{
  "vocab_size": 8192,
  "beta1": 0.95,
  "warmup_steps": 200,
  "decay_shape": "linear"
}
Each number is 128 + 32 x the weight over its row's rms, rounded and kept within 0 to 255. Layers, rows and columns count from 0. The size above them is the row's rms in percent of the matrix's.

# layer 8 MLP down (transposed), 3072x512, rms 0.184, rows 1510-1562, columns 192-255
size [ 98 105 106 102  96  90 106 103  94 107 101 103 104  99  98  93  93  99  99  96 113  99  93 102  99  96  96  97 101 106 114 101  97  99  98  93  99  96  92 103  96 113 103  98 111 101 103 102  99  95  93  98 112]
[[151 117 108 152 104 135 137 107 129 149 108 101 159 170 160 102  83 153 122  91 145 189 172  97 173 142 147 106 121 132 135 156 119 108  59 155 104 110 193 143 175  88 150 118 137 153 107 142 106 133 189 132 116 131 114 140  98 123 106  96 103  95 143 111]
 [139 131 109 144 154 123 142  76 144  99 126 124 168  90  96 121 109 144 101  68  70 106 103 134 154 157 173 144 131 118  49 152 136  96 112 102 155 108 112 133  74 119  89 114 159 103  99 169 116 105  62 105 139 137 120 197 179 144  90  87 107 182 147  77]
 [130 132 154 146 165  95 107 107 162 131  67 115 121  93 176 132 103  58 157 115 128  91 149 115 127 134 111  98 110 121 202  77  81 157 144 132 149 116 111  72 114  87 128 121 129 181  96 183 163  90 119 138 148 144 123 179 203 119 141 207 101 139 164 137]
 [137 172 133 179 117  84 175 176 144  86 134 158  93 141 163 133 179 134 108  86 159 137 112 145  66 198  66 145 119 102 179 133 159 112 150 164 129 137  99  92 112  89 125 133 152 137 127 201 119 127 124 115 154 140  92 160  86 102 159 131  87 124 153 126]
 [ 46 227  99 115 127 117 115 121 151 102  94 117 184  81 103 100  79 138 101  32 144 185 127 111  83 146 111 175 109  84  97 121 105 172 106 100 144 177 150 131 135  90 162 145 147 126 127  99  76  64 110 113 123  89 175 123 131  69 104 163 144 109 135 101]
 [115 160 154 130  97 121 146 174 162 153 146  80 111 135 128 165 150 128 148  87  54 106 145 131 190 171 101  78  89 167  67  48 157  70 104  90 145 163 110 126 100 103 147  98 178 129 125 114 112  64 154 175 123 147 161 135 107 115 135 194 106 140 112 152]
 [130  72 213 134 103 144 128 163  75 148  64 128 174 110 111 111  92 130 131  98  93 111 113 176 121 148 143 173 146  58  95 118 166 172 137 117 117 138 120 174 180 128 151 132  83  79 150 117 186 157 103 162  96 107 126 116 103 112 149  74 133 174 115 161]
 [187  84 146 130 114 144 117 147  84 113 114 137 140 116 111 179 122 114 133 102 109 126 124 167 130 152 124 103 157 121 161 109  89 139 169  99  95 133 159 155 138 113 154 123 156 105  62 151 143 128 151 112 125 137 134  94  98  41 112 134  70  80 118 104]
 [150 143 120 127 143 104 171  82 182 153 127 108 181 106  49  91  76  93  79 152 131 133  76 121  92 127 143 164  94 202 225 151 129  79 131 124 157 134 158 130 112 193 190  77  76 161 147 101 207 115 107 132 187 151  90 129 132 120 185 112  57 216 138  79]
 [158 168 128 161 132 134 131 127 111 111 155 104 155 126  96 114 140 130 114 151 151 159 171 185 161 105 115 113 122 204 133 176 126 126 137 161 137  85 122 132 108 186 138 103 132 107  88  96 135 112 166 157 150 175  63 148  87 139 161 158 132 112 152  89]
 [127 113  91 116 120 173 116 142 100  69 123 133 120 108 165 157 130 102 142 148 134 146 117 133 126 118 171 133 120 122 160 160  65 191  61 126 104 122 150 151 178  82 132 186 128 129 144 106 139 127 102 103 102 116  94 114  98 113 106 112 129 100 140  97]
 [126 102 150 121 154  68 140 145 160  90 112 103 128 108 110 126  80  89 156 138 120 132 178 107 152 115 132 151  95  75 101 166 113 100 104 105  76 159 128 185 150  83 157 107  92 157  97 134 154 140 155 111 123 143 102 157 116 124 140 108 152 122 134 118]
 [170 106 161  57 166 137 119 169 137  92 129 153 112 123 133 178 177 167 161  86 111 113 170 156 127  81 135 198 151 104 108 109 122 162  98  52 127  99 156 118  78 132 184 102  83 132  99 103 102 151 107 177 109 120 159 175 143 155  96 110 179 110  95  89]
 [147 118 178 137 138  98  69 107 126 177 126 143  94 103 109  80  60 107 142 145 137 105  92  36 143 152  91 109 151 146 117  98 139 106 124 162 145  70 149 118  82 149 120  96 134 146 139 132 191 115 131 109 142 122 133  90 143 131 100 139 138 100 161 122]
 [133 124 186 145 116 112  27  81  95  93 102 139 139  65 122 127 123 100 172  99 134 138 202  40 151 156 113 132 154 140 185 122 116 128 158 148 136  76 161 158  86 125  94 129  94 100 129 161 164 203 154 134 136  73 105 181 122  88 162  91 187 121 120  96]
 [170 143 130 129  96 127 147  74  93  88  93 186 148 100 123 121  95 122 155 146 136 118  60 173 106 150 133 171 160 133 135 167 139 137 133 110 152 174 144  82 194 159 117  94  75  97 102 127 135 121  91 116 138  95  88 112 115 144 103 129 112  64 149 100]
 [131  99 158  99 149 179 136 107 131 114  98 170 154 129 143 133 166 172 104  97 138  96  63 135 181 147  91 170 129 121 145 202  77 170 107 153 155 168 123 124 159 164  97  87 156  79 249 138 152 110  87 112  99 130 150 101 206  42 126 151 179 116 114 126]
 [ 99 139 159 173 111 161 166 121 109 112  91 166 116 124 144 158 111 154 140  98  85 151 142 118 117 148 132 116 113  89 162 152 103 144   0 145 149 118 121 121 198 106  76 145 126 123  68 114 117  99 156 142 164 105 147 124 130 163  57 157 111 116 127 117]
 [110 152 199 101 121 185  97 159 151 150 107 151 147 125 106 199 122 129 153 172  97 145 203  90 143 111 127  96 130 164 111 107 127 165 110 121  98 163 187 168 137 189 129 129 109 171 157 123  73 185 121 129 145 204 109  94 104 151 161 126 128 140 177  90]
 [105 131 111  53 147  76  82 153 117 145 193 117 113 130 157 109 174 113 153 117 170 122 115 169 111 161 135 179 126 141 146 113 164 184 141 117  99  87 124 122 188  96 154  96 111 134  39  47 131  69 163  65  84 130 229 160 142 135  97 153 125 137 132 169]
 [ 83  84 139 149 143  93 154 128  81  94 101 141 137 100 199 117 127 172 147 125 130 124 110 126 133 106  95 124  87  89  84 172 161 133 111 120 173 149 162 157 131  88 172 124 115 117 134 161  74 118  91 149 194 110 119 144 103 155 154 165 114 154  99 136]
 [162 141 158 119 126  88 173 139  55 101  71 106 118  97 108 119 126 128  81 166 123  85 146 132  77  94 138 169  85 130 124 171 143 165  90  99 116 100  81 157 119 115 198 180 160  83  97 179  94 135 126 122 131 107 122  90 155 179 162 131 126 157  85 183]
 [103 134 102 100 119  92 177 105 114 120  98 108 116  78 183 177 159  93 146 108 140 165 113 117 135 197 122 133  94 181 133 147 112 141 181 119 166 116 150 135 145 150 127  58 113 150 105 101 119 139 131 161 132 100 129  99 142 114 112 121 132 127 130 122]
 [ 90 147 116 122  69  80 135 132 143 146 158 100 175 159 179  26 200 188  79 115 157 123  88  49 108 116  93 133 125 109 154 127 107 150  82  80 107 134 102 118 166 130 164  65  77 108 162 123 111 103 153 149  88 199 121 127 103  94 154 146  84 149  46  73]
 [ 98 132 115 117 140 153 156 158 136  94 138  83 122 171 181 120 137 110 150 145 158 150 174 132 137 142 140 106  87 156 131 143 134 196 106 111 118 131 121 128 166 167 138 131 111 121 116 115 100 148 131  58 138 163 113  74 132 107  93 104 152 146 102 177]
 [ 90 160 107 180  82 137 111 137  72 130  85 151 158 139 132 124 107  90 141 106 163  93 136 127 119 114 130 127 123 136  82 152 123 122  84 104 122 134 153 156  92 142 148 201 127 142  63 110 127 156 134 112 165 146 139 129 118 147  97 131 154 118 141 147]
 [123 113 153 146 108 140 118  93  50 130 134 102 148 116 162  81 106  98 131 145  61 203 123 212 185 103 143 158 107 149 194  95  87 120 150 156 160 133 103  91 155  97  65 107 142 144 129  98 133 153 158 138 155 138 141 105  76  94 131 149 105 140 110 101]
 [129 176 129 138 148 129 149  88  97 140 132  97 131  98 142 111 137  98 190  68 142  87  81 112 183 143 179  72 161  82  95  88 132 125 129  60 132 157 125  57 142 104 106  73 146 141 127 124 142 112 131 101 121 119 172 113 134  95 153 107  78 110  96  88]
 [137 113 140 178 149  47 127 115 161  86 100 137 191  97 132 192 100  93 147 133  82  95 127 157 174 150  94 122  88  96  71 162 128 144 119 126 147 149  77 143 118 104  54  89 135 112 171 137  56 134  78 137 136 167 115 113 129  53  67 133 141  94 131 122]
 [117 161 137  84 123 115 111 111 151 168 154 131 103  54 131  79  84 110 178 182  86 131 104 138 172 120  79  94 162 127 108 109 167 128 119 126  87 157  84 106 134 101 125 127  87 126 137  71 138  80 134 137 118 115 133 122  99 141 128 110 112 109 156 141]
 [131 145 185 149 110  91 107 177 143 125 153 111 186 147 144 138 108 162 152 136 113 101 120 133 195 158 114  85 150  97 112 123 131 112 136 161 188 129  81 106 102 136  91 150  75 109 115 127 120 130 149 124 169 184 139 129 137 163 118 110 132 144  99 116]
 [104 137 114 110 104 118  88 140  93  95 162 115 147 171  74  62 133 177 120 134 155  97 166 120 123 111 162  56 106 118 136 162 129 106 123  85 110 130 161 159 144  92 139 138 148 160 141 147 103 126 159 145 122  87 131 110 138 114 152 122 185 148  61 129]
 [149 114 109 114 140  55  89 134 156  80 109 157 114 136 106 155 139 130 152 119 130 139 136 126 149 184 116 124 126 186 111 108 142  78 101 151 123 169 114 116 128 185  63 156 138 116 173 180 172 138 145  74 128 151 147 123 146 125 113 161 180 148 135 126]
 [114 148  97 145 108 109 105 141 133 111 143 131 149 146 121 135 146 125  98 113  98 113 124 176  74 151 151 169  67 139 103  85 140 138 147 111 185 119  99 123 153 141  96 139 121  89 141 150 123 132 164 129  35 149 156 155  83 124 137 179 125 174 135 149]
 [147 158 188 158 176  79 106 151 126 170 123  65 107 167 141  78  69 136 133 170 144 181 137  94 131 125  83  85 150 144 116  92  75 169 142  93 141 111  96  97 134 142 155 118 154 167  82 151 155 143  94 136 190  98 150 114 174 127 101 181 150 112 125 123]
 [171  84 132 192 204  79  86 136 132  58 126 172 111  54 157 129 112  95  85 139 100  92 119 146 102  81 122 188 104 147 119  73 126 119 179  86 118 124 125 179 129 157  91  76 106 127 132 105 182 199 168 103 143 132 101  77 124 104 113  85 111 105 104 156]
 [144 140 168 127 124 107 148 129 144  73 113 168 117  95 120 117 162  99  52 113 142 121 110  88  99  90 119 139 113  83  50 144 158 109 163 160 105 135 128 115 108  78  91 178 162 113 102 115 114 114 181 109 121 136 122  80 112 133  99 129 115 137  98  99]
 [130  83 131 119 101 116 118  67 144  92 128 108  91 137  92 203 137  31 172 120 142 105  69 148 155 134 109 117 111 134  74 121 109 127 139 101 147 111 144 167 131 113 175  96 145  69 104 135 116  92 125 143 134 168 157 142 106  77 211 116 141 112  97 106]
 [119 129 104 108 119 162 142  77 142 107 185 139 142  78 149 114  73 126  84  94  94 217 149 105 150 143 174  72 124 130 104 120 159 198 113  97 145 105 118 141 156 140 164 156 208 133 189 133 117 133  99 149 165  83 151  84 136 110 161  92  89 143 161 133]
 [176 145 166  70  78 152 151  97 148 123 104 151 102 107 164 189  88 133 135 154 148 151 111 162  88  61  96 117 143 104 123 160 142 133 143 162 142 162 101 193  90  92 112 145 163  99  78 153 160 143 145 107 106 150 111 162 109  81 170  92 134  86 159 104]
 [117 125 124 110 151 100 123 132 151 124 143  93 166 124 147 153 148 139 138 182 127 120 102 126  84 152 112 127  79 148 165 112  81 135  73  96 125 183 151  97 126 152 124 134 188 155 116  91 163 138 121 133 108 164 181  74 125  88  79 116 106 147 110  98]
 [ 64  99 140 152 147 201 125 105 143 103  46 140  84  74 144 170 105 151 106 106 104 136 173 157 116  72  88  96  70 125 112 150 151 118 146 146  79 111 164 154  92 110 101 103  35 160  71 136 164 115 114 152 117 139  84 163 115  84 125 142 117 126 198 152]
 [108 100 107 112 144 130 130 123 184 148 110 141  85 118 153 125 183  93 138  55 112 115  60 143 171  96 179  93 148 150 127 124 157 108 131 162  72 120  71 156 126 149 155 116  50 111 151 179 129 109 161  97  97  78 107  71  45 130 139 159 142  93 201 166]
 [ 91 135 117  82  83 111 128 148 132 211  91  95 131 121 164 113  77 127 129 172 148 133 137  91 115  57 165 176 120 177  87 120 170 112 101 142 128  64 120 109 120 121  99 113 117 122 188 188  81 131 153  93  83 121  66 133 154 104  93 137 143  74 118 123]
 [167 112 166  66 125 102 125 132 126 147 116 119 139 147 160 148  71 156 123 159 158 104 188  77 148 194 135 130 161 153 118 126  87 102  98 158 110 140 113 161 151 142 146 165 122 115 172 129 126 101 182 191  86 138 134  97 124 141 140  94 181 115 127  98]
 [143  75 117 176 102 143 198 100 116 140 140 159  81 103 130  83 157 146 140 101 153 144  92 130  69 102 136 113  76  89  90 182 113  77 127 141 188 120 120 157  93  64 149 111 131 172 142 148  89 117  88 125 115  95 142 139 102 131 131 123  90 145 135 137]
 [122 141 162 116 119 111  60 154 133 146 141 139 138 184 139 102 100 122 182 130 150 171 128 127 165 111 123 116 125 170 160 113 114 109  76 179 161 134  72 116 153 159 157  52 222 148 116 130 142 118 113 122 163 155 133 106 152 121 134 131 155 165  79 135]
 [110 104 153 130 118 102 143  73 106 207 142 166 145 195 174 100 102 102 120 119  90  96 143 135 128 111 141 161  89 122 128 130 141 102 128 176  99 159 160 144 166 134 137 120 161 128 116  96 117 122 161 137 157 160 120 145 111 102 131 130 184 189  86 146]
 [ 99  95 199 134 143 124 156 195 115 168 107 100  98 133  71 165 129 145 115  71 161 108 135 129 111 132  78 154 195  46  98 142  55  65 152 133 150 160 157 104 139 123 127 117 202 102 104 126  78  99 117  92 140 175 175 175  94 163 171  84 143 102 119 101]
 [113 152  73 128 113 130 144 124 116 147 118 199 112  83 106 129 177 161 141 104 166 136 109 125 131 185  87  89 120  87  91 113 123 135 122  92  99 121 130 133 134 109 189 122 199 132  85  93 116 112 172 157 116 153 121 122 134  98 160 175 195 179 164 106]
 [106 130  71 143 113 129 148 132  62  44 135  92  65 144 122 157  86 123 111 145 118 175 123 142 136 142 113 155 131 132 145 109  91 156 106 101 130 177 116 163 162 162 126 135 137 132 122 120 102 166  79 161 153  86 112 136 115 156 172 132 122 135 134 118]
 [161  98  50 137  55  84 127  97 110 178  76 140 113 157 160 159 110 144 115  65 187 166 131 115 159 119 162 117  74 127 157  89 106 110 152 115 109 195 160 106 159 147 137 142 132 117  53 112 125  94  87 144 120 129 137 105 159 109 164 125  46  84 137 111]
 [144 117 142  68 117 118 141 149 111 184 149 128 140 103 154 138 147  86  89 152 183 102 109  99 153  59 162 133 128 113  67 127  88 128 108 133 134 138 139 142  89 126 102 126 117 102 115 150 133 131  56 111  55 153 112 115  61 117 172 126 197 131 214 124]]
# layer 8 MLP up, 3072x512, rms 0.119, rows 1511-1562, columns 192-255
size [111 106  93  93 108 101 110 101  93 104 102 100  95 102  86  93 107  93 102 102  98 108 102 103  97 100 115  98 109 114 102  87  91  93 100 101 103  97 103  94 107  90  93 103  92 100 104  93 100  86  98 111]
[[141  97 153 111 135 133 185 141 128  64 151 120 137 149 174 128 148 165 116 156  80 143 126  72 122 111  76 115 126 108 143  72 136  94 125 137  72 155 118 140 104  88  96 107 121 127 122 199  88 166 123 145  44  90 103 109  62 162 171 172 133 156 141 103]
 [104 114  88 145 129 151 116 161 130  89  71 126 156  33  82 124 125  87 113 144 100 125 141 114 118  84 110 117 139 158 127 177 160 127 105 123  92 168 157 162 137 121  91 103  96 154 176  97 134 188 107 121 117 123  84 132 112 131 152 103 137  97 153 104]
 [135 169 117 130  75 143 119 115  98 132 129 149 154 108 111 126  76 153 128 105 106 117 136 116 125  69 197 166 111 167  99 127 127 185 135 159 178  47  75 151 130 145 104  75 156 112 103 154 116  51 112 129 134 164 139 111  91 127  74 189 102 135 136 125]
 [125 151 123 123  64 144 169 122 179 136  81 130 106 120 119 116 153 186 158 131  77  92 151 173 158 154 144 108 126 104 103 157 102 145 121 140 161 126  94 110 119 163 175 138 161 108 128 113 212 126 138  98 123 131 139 155 164 131 140 145 129 132 148  93]
 [ 59  63  78 153 123 103 141 181  76  38  94 162  99 108 182 142 154 122 103 193 139 161 135 112 119  63 120 167 177 163 196 133  88 166  65 147 117 159 156 126 116 135 122 120 135 152 128 128 163 148 162  55 132 111 116  97 123 157 104 138 112 104 149 103]
 [ 95 114 125 158 106 157 153 190 153 127 138 114 130 151  78 160 109  97 113 133 148 182 126 128 128 109  95 140 124  74 129 164 139  65 184 131 124 150  68 143 172 170  97 101 131 128 117  89 147 114  84 227  96  87 144 142  94 124 128 119  79 135 163 188]
 [164 132  88 134 145 134 106 124  87 155  80 137 122 139 123 149 162  37 150 127 106 115 159 122 102 139  74 102 128 100 134 118 156  90 126  96  59 137 120 104 118 154 121 117 116  80 176  58 136 107 125 156 117 101  91 103 151 105 125 115 185 123 181 125]
 [121 160 136 136 110 115 116 168 148  86  65  79  93 113 211 159 106 152  82 120 109 129 110 173 180 176  90 110 183  82 104  81 146 165 127 170  99 106 130 107 141 103 130 167 106  65 107 115  84 107 146 156 149 124 150 122 140 165 104 134 204 144 122 190]
 [119 159 166 113  96 146 162 113 168 156 144 133 172 181 175 149 131 165 145  97 129 144 121 100 106 111 120 109 143  90 151 132 141 148 127 166 124 123 174 155 183  80 156 139  83 165  81 145  49 169 168 100  81  90 128 138 156 145 100  98 111  81 143 116]
 [ 95  95 122 103 142 155 145 112 126 114 104 114 141  89  83  81 127 148 144 138 107 106 125 114 111 174 101 117 158 187 160 105  97  19 101  88 154 161 123 151  91 142 118 160 110 115 128 133  60 120 150 133 129 113 135 185 183 134 134 143 129  99 109  91]
 [187 169  99 122 139 125 121  56  89 150 109 148 134 135  96 101 146  95 154 134  50 146 116 164  98 124 105 132 123 146 144 157  82 116 146 147 163 136  88 127 120 120 133  99 179 102 127  88 136  66 116 122 166 183  95  89 161 121 128 196 168 138 192 166]
 [101 178  96 145 154  96  87 178 172 117  75 134 104 139 136  80 111 156  78 163 104 177 112 124 144  92 113  95 147 159 127 130 165  94 160 125 121  91 141 133 146 135 117 124  75 111 144 113 127 108 134 128 126 125 170 108 131  86 123  71 167 134 124  97]
 [117 108 116 133  61 156 151 159 143 134 184 102 128 107  86 116 131 111  66 151 145 106 115 138 150 118 212  91 130 170 122 121 158 125 165 152  93 162 135  91 196 126 112  93  93 136 147 182  89  72 126 148 159 165 112 158 127 149 102 149 102 144 134  81]
 [127  99 111 102 130 113  95 125 145 132 115 175 126 124 175 112 137 132 150 119 157  70 144 126 139 142 151 123 121 155 135 155  69 125 202 162  98 134 137 171 108 125 134 109 140 132 181 125  97  93  20 163 131 120 142  97 125 153 152 131 149 128 120 126]
 [121 172 158 166 190 138 110 159 172 100 111 138 118 129 132 141 191 192 135 103  79  52 180 163  89 105 156 128 168  99  35 120 161  77  91 154  98 128 124 107 127 126  97 157 131 115 126  93 135 137 144 150 140 124 138 128 123 127 161 118 147 163 125  87]
 [128 141 144  89 118 161 120 172 173  79 155 134  90 152  73 150 106  76 138 135 130 148 166 130 166 215 144 108 175 151 106   5 111 136  93  62 116  98 154 124 128  81 149 158 164 132 109 142 120 126 160 187 147  92 166 131 124 150 132 116  80 143 100  93]
 [ 98 128 166  63 123 111 114 113 150 140  78 123 100 165  95 172  97 111 108 155 164 161 171 112 138 149  76  98 126  70 144 148 112 122 137 152 122 115 154 104  69 205 122 165 111 214 174  83 144  95 118 138 212 110  95 169 129 157  73  70 168  90  89 155]
 [171 128 105  72 116  86 140 131 123  91  89 118 206 129  90  81  81 100 142  83 123 171 114  61 124 148 167 100  80 155 152 168 106 161 110 128  91 122 163 143 116 110 180 124 179  80 121 126 107 113 132 159 172 143 117  68 130 120 185 140 126 108 133 107]
 [187  96 154 152 107 124  85  93  71 154 144 137 131 144 109 158  73 102  79 100 120 126  85 122 175  77 114  81 129  89 143 200 141 146 144 169  96 154  85 133 117 143 154  99 154 136 115 133 133 208  86 123 144 111 132  84 164 113 146 103 111 109  89  79]
 [130 124 162 136 131 117 161 147 103  51 139 158 143 159 169 166 126 140 129  91 165 138 135  99 121 101 151 179 107 178 138  64 139 138 109  87 129 152 113 144 142 101  65  96 111 134 114  99 140 122 163 144 149 160 175 127 160 153 185 172 117 147 107  90]
 [108  80 112 140 185 134 109  81 137 173 122  94 130 116 219 130 107  95 161 117 129  73 159 157 105 113 110 177 163 146 139 160 125  98 180 114 145 125 142  58 154 143 143  77 131 168 103 189 117 137 154  64 119 117 115 144 153  73  73 173 163 160 141 148]
 [159 135  99 132 145 139  93 108 130 150  80 109  99 135  67 126 158 169 110  82 146  91 180 147 152 162 101 143 130 143 143  86 141 136 108  75 128  91 110 142  86 113 116 155 147 130  74 172 133 146 144 168 111 109 141 181  94 141 103 173 135  73 123 144]
 [173 126 127  95 115  99 102 141 156 129 157  64 121 161 137 161  33  87 130 133 110 156 145 124 140  96 160 103  79 136 105 117  83 155 115 107 143  78 143 109 156 106 155 162 139 166 103 131 181 172 154 129  94 167 178 155 100 155 162 104  50 212 121 145]
 [122  90 111  65  59 115 175  87 115 139 111 134 181 124 151  90 119  53 134  83 154 165 176 148 191  97  71  93 114  68 136 148  21 118  85 181  99  61  85 121 118 126 107 135 154 110 106 157 167 129 120 154 145 123  86 135 124 164 130 193 124 143 185 102]
 [141 111 156 129  88 129  92 134 136 125  85 153 100 175 117  88  90 123 160 169 131 155  97 122 134 139 141 131 166 110 192 133 133  85 106 183 111 139 145 136 112 174  88  87 119 221 153  90 133 107 127 208 128 104 136 157  76 176 149 168 114 121  82 154]
 [174  71 150 150 143 153  75 145 159 115 136 152 100 110 124 100  84 156 122  73 114 119 134 101 160 108 124 105 163 123 131 154 122 126  76 148 122 118 118 132 131  91 167 159 138  89 159 125 101 189 121 166 134  96 119 169 108 174 171  95 157  96 122 137]
 [148 146 178 111 174 154 131 226 132  60 145 150 128  81 179 144 145 154 145 116 110 103 112 106 134 105 156 110 151  96 148 134 102 148 156 131 168 130 170 116  92 151 130  65 120 161  82  48 179 150 117 148  77 105 151 126 135 124 151 131 151 140 133 192]
 [120 152  63 109 136 179 119 135 154 154 120 113 112 177 162  85 163  92 117  73 158 131 159 157 191 113 139 135 140 151 137 153  67 136  72 116 158  98 150 132 100 151 127 142 134 117 183  61 164 144 126 122 138  80  53  90  67 142 152 127 125 112 158 144]
 [ 99 166 194 103 156 135  97 125 148 158 127  96  76 169 152  91 167 120 140 127 146 140  97 133 137 127 163  75 134 123 134 146 137 109 120 163  81 108 145 211  94 149 124 169 147 129 198 139 184 160 165 143 160  66 111 196 134 156 111 172 172 125 110 139]
 [101 110  84 130  91 174 127 131 181 129 105 110 125 179 111 133  98  88 149 152 157 152 141 108 111 148 108 167 179 122 142 184 124 119 138 100 116 133  86 119 112 181 131 138 137 102 141 104 102  96 128 129 174  96 113 167 128 120 144  63 134 114 109 122]
 [138 109 131  97 140 156 170  99 137 105  71 183  67 159 173 138 165 149 107 143 158 162 145  93 122  76  70 153 177 102 121 179 137  92 139 144 127 116 130 158  96 130 112 121 126 104 169 187  97 127  85 130 113 142 132 157  96 124 104 133  73 134 165 111]
 [159  95 150 153 169 121 110 152  64 135 131 105 156 125 176  98  76 103  89 121  76 130  90 164 154 135  87 152 189  96 123 154 195 150  96 149 122 107 184 152 142  84 133 122 199 126 126 157  82 129 107 106 197 152 113 146  79 119 122 100 123 128 142 124]
 [137 164 219 156 146  98 118  99 128 152 121 130 155 137 155 166 126 130 103 116  90 112  94  97 152 113 126  70 133 147 115 110 167 130 140 131 146  96  59 159 113 111 137  93  97 160 119  76 123 133  93 138 173 173 120 137 212 143 207 142 126  84  78  77]
 [ 61 146 170 155 144  83  93 129 123 108 138  67 105 114  79 154 141  56 112 140  68 104 171 117  82 112 144 140 117 117 127 128 197 165 127 152 157 105 161 102  78 122 166 101 111 152 143 143 187 152 136 140 174 151  57 209 129 115 144 112  99  77 129 194]
 [ 99 100 107 106 101 104 115 116 117  99 143 144 123 141 122 161  87 172 143 145 144 132 128  64 122 144 144 122 174 157 156 132  96 163  96 195 152 149 151 179 117 153 112 152 124 117 104 144 121  93 157 154  83 103 148 108  95 138 151 158  98 106 211  80]
 [ 72 159 145 115 128 146 114  67 109 177  83 122 162 121 131 177 132 177 107 184 113 189 139 155 109 109 121 106 163 154 133 136 136 101 138 100 133 164 113 107 212 128 118 156 151 143  70 171 120 156 135 138 155 160  81 214 182 123 138 171 106  77 148 129]
 [143 117 122 139 184  23  95 168  87 135 149 156  74 125  71 141 178 165  83  99 139 114 120 161 162 158 172 121 157 105 100 134 135 132 129 137  98 100 200 141 163 156 140 158 121 147 141 103  84 129 136 148 119 114 173 104  79 127 159 131 140 141 147 103]
 [113 100 138 104 140 106 187 130 102 143  94 128 170 155 100 140 191 133 151 180  67 163 162 165  81  98 134 152 172 111 113 162 134 118 147 151 136 132 119  79  83 116 110 102 124 115 125 151 136 110 130 137 152 161  93 105 149 106  89 124 144 114 103  74]
 [121 153  95 150 122 204 124 196  87 122 129 146 139 100 112 127 183 165 135 217  94  86 162 121 140  95 105 110  95  81 140 123 172 151 144 107 118 126 123 130 137 159 100 181 130 134 138 158 139 146  72 140 183  97 147 127 102 115 117  74 139 183 145 132]
 [146 150 130 165 120 129 130 170 151  66  77 131 110 166 176 123 115 107 174 164 144 119 123 129 148 123 148 150 122  57 106 142 130 107 125 127 154 124 147 160 180 103 166 128 136 121 104 140  74 114 129 115 127 123 102 106 122 181 132  57 132 140 118  84]
 [128 119 138 136 132  89 102 173 129 143 106 137 118 158 104 127 121  95  78 117 149 107 194 101 132 182 112 102 166 149 116 114 101 116 159 102 163  99 181 142 106 157 136 103 125 164 154  84 162 154 138 117 126 153 139 108 121 149 141 176 174  78 118 152]
 [ 55 122 136  96 166 146 146  56  81 140  94 105 154  83 134 124 172 139 117 132 130 174  94 108 113  79  99 129 133 160 107 141 131  97 123 118 115 157 127 130 121 111 134 152  99 111  89 162 160  98 119 175 115  98 130 112 130 110  57 126 143 137 122 136]
 [171 107 148 121  53 172 196 153  68 142  87 184 119 217 151 137 122 136 177 143 105 175 183 113  58 107 111 156 116 122  68 138  83 145 161 122 125 167 148 124 128 149 126 131 127 163 128 109 168 141 156 100  97 139  75 141  84 214 147 135  82 156  71  96]
 [189 129 175 112 143 112 122  97 169  83 146  73 154 154 166 117 125 149 144 133 135 139 112  70  96 108 145 130 125 119 113 185 138 158  84 134 105 140 129 155 139 115  91 175 116 146 129 112  72  92  75 182  80 184  91 152 104 142 124 158 148  95 171 146]
 [157 117  34 159  93 163 186 163 113 212 121 125  69 117  91 149  99 129 102 109 146  80 140 139 112 137 196  38 145 148 101 107  82 174  92 166 140 149 134 169  86 161 160 160 130 196  98  84  72 114 166 131 153 166  82 143 137 103 160 107 104 142 187 161]
 [114 168 184 115 128 107 160 140 116 180  62 143 112 126 142 112 158  33 118  95 100 129  94 146 137 102 105 170 148 161 106  96 177  91  73 156 119 143 110 144  59  82 172 114 126 115 104  91 117 127 168 102 110  98 138 161 108 108 156 121 132  75 154  86]
 [156 125 193 183 155 147 160 110 165 176 123 124  96 178 174 190 134 143 145  88 183  93 165 121  88 157 132  97 180 114  93 175 148 200  34 119 141 108 177 133 144 121 162 143 104 134 120 128 119 116 139 104 160 158 121 191 127 144 179  94 146 132 124  99]
 [118 157 143 156  86 223 113 160 134 125 199  94 170 121 104 212 160 168 144 119  96 117 122 135 180 134  89  86 157 151 140 124 151 169 105 114 114 138 140 113 104 105 138 171 163 130  72 146 123 142 170 167  61 135 169 128 153 145 124 119 106 138 133 151]
 [105 132 112 117 131 140 119 141 149  87  96 122 171 102  78 140 104 184  93 146 129 151 104  74 177  87 174 133  75 133  74 143  67 110 115 130 123 106 142 140 107 127  80 153 123 106 120 142 145 134 123 120 179 117 146 210 157  98 117  95 187 124 154 101]
 [146 188 129 101 156 130 120 100 139 125 135 183  94 127 128 111 136 124 131 127 125 146 174  83 170 117 130 228 163 176 134 123 149 106 125  46 109 179 113  38 122 167 115 180 118 181  76  70 108 105 111 190  80 109 130  95  97 128 151 124 117 112  88 155]
 [179 189 120 144 182 142  72 131 118 119 134 113 124 154 151 141  89 157 158  96 113 113 123  87 106  90 123 118 115  88 129 166 130 127 139  84 143 219  94 133 116  42 176  74 106 125 122 118 153 170 131 128 158 176 111  73 119 148 137 148 179 101 222 132]
 [150 127 122 152 192 135  84 116 127 148  97 126 122  89 112  90 124 147  79 130  93 108 104 128 163 105  95  92 146 158 147 190  79  85 109 104 168 141 179 102  75 127 179  65 122 109 167 178 152  61 150 145 129  97 155 125 123  88 143 151 163 140 144 131]]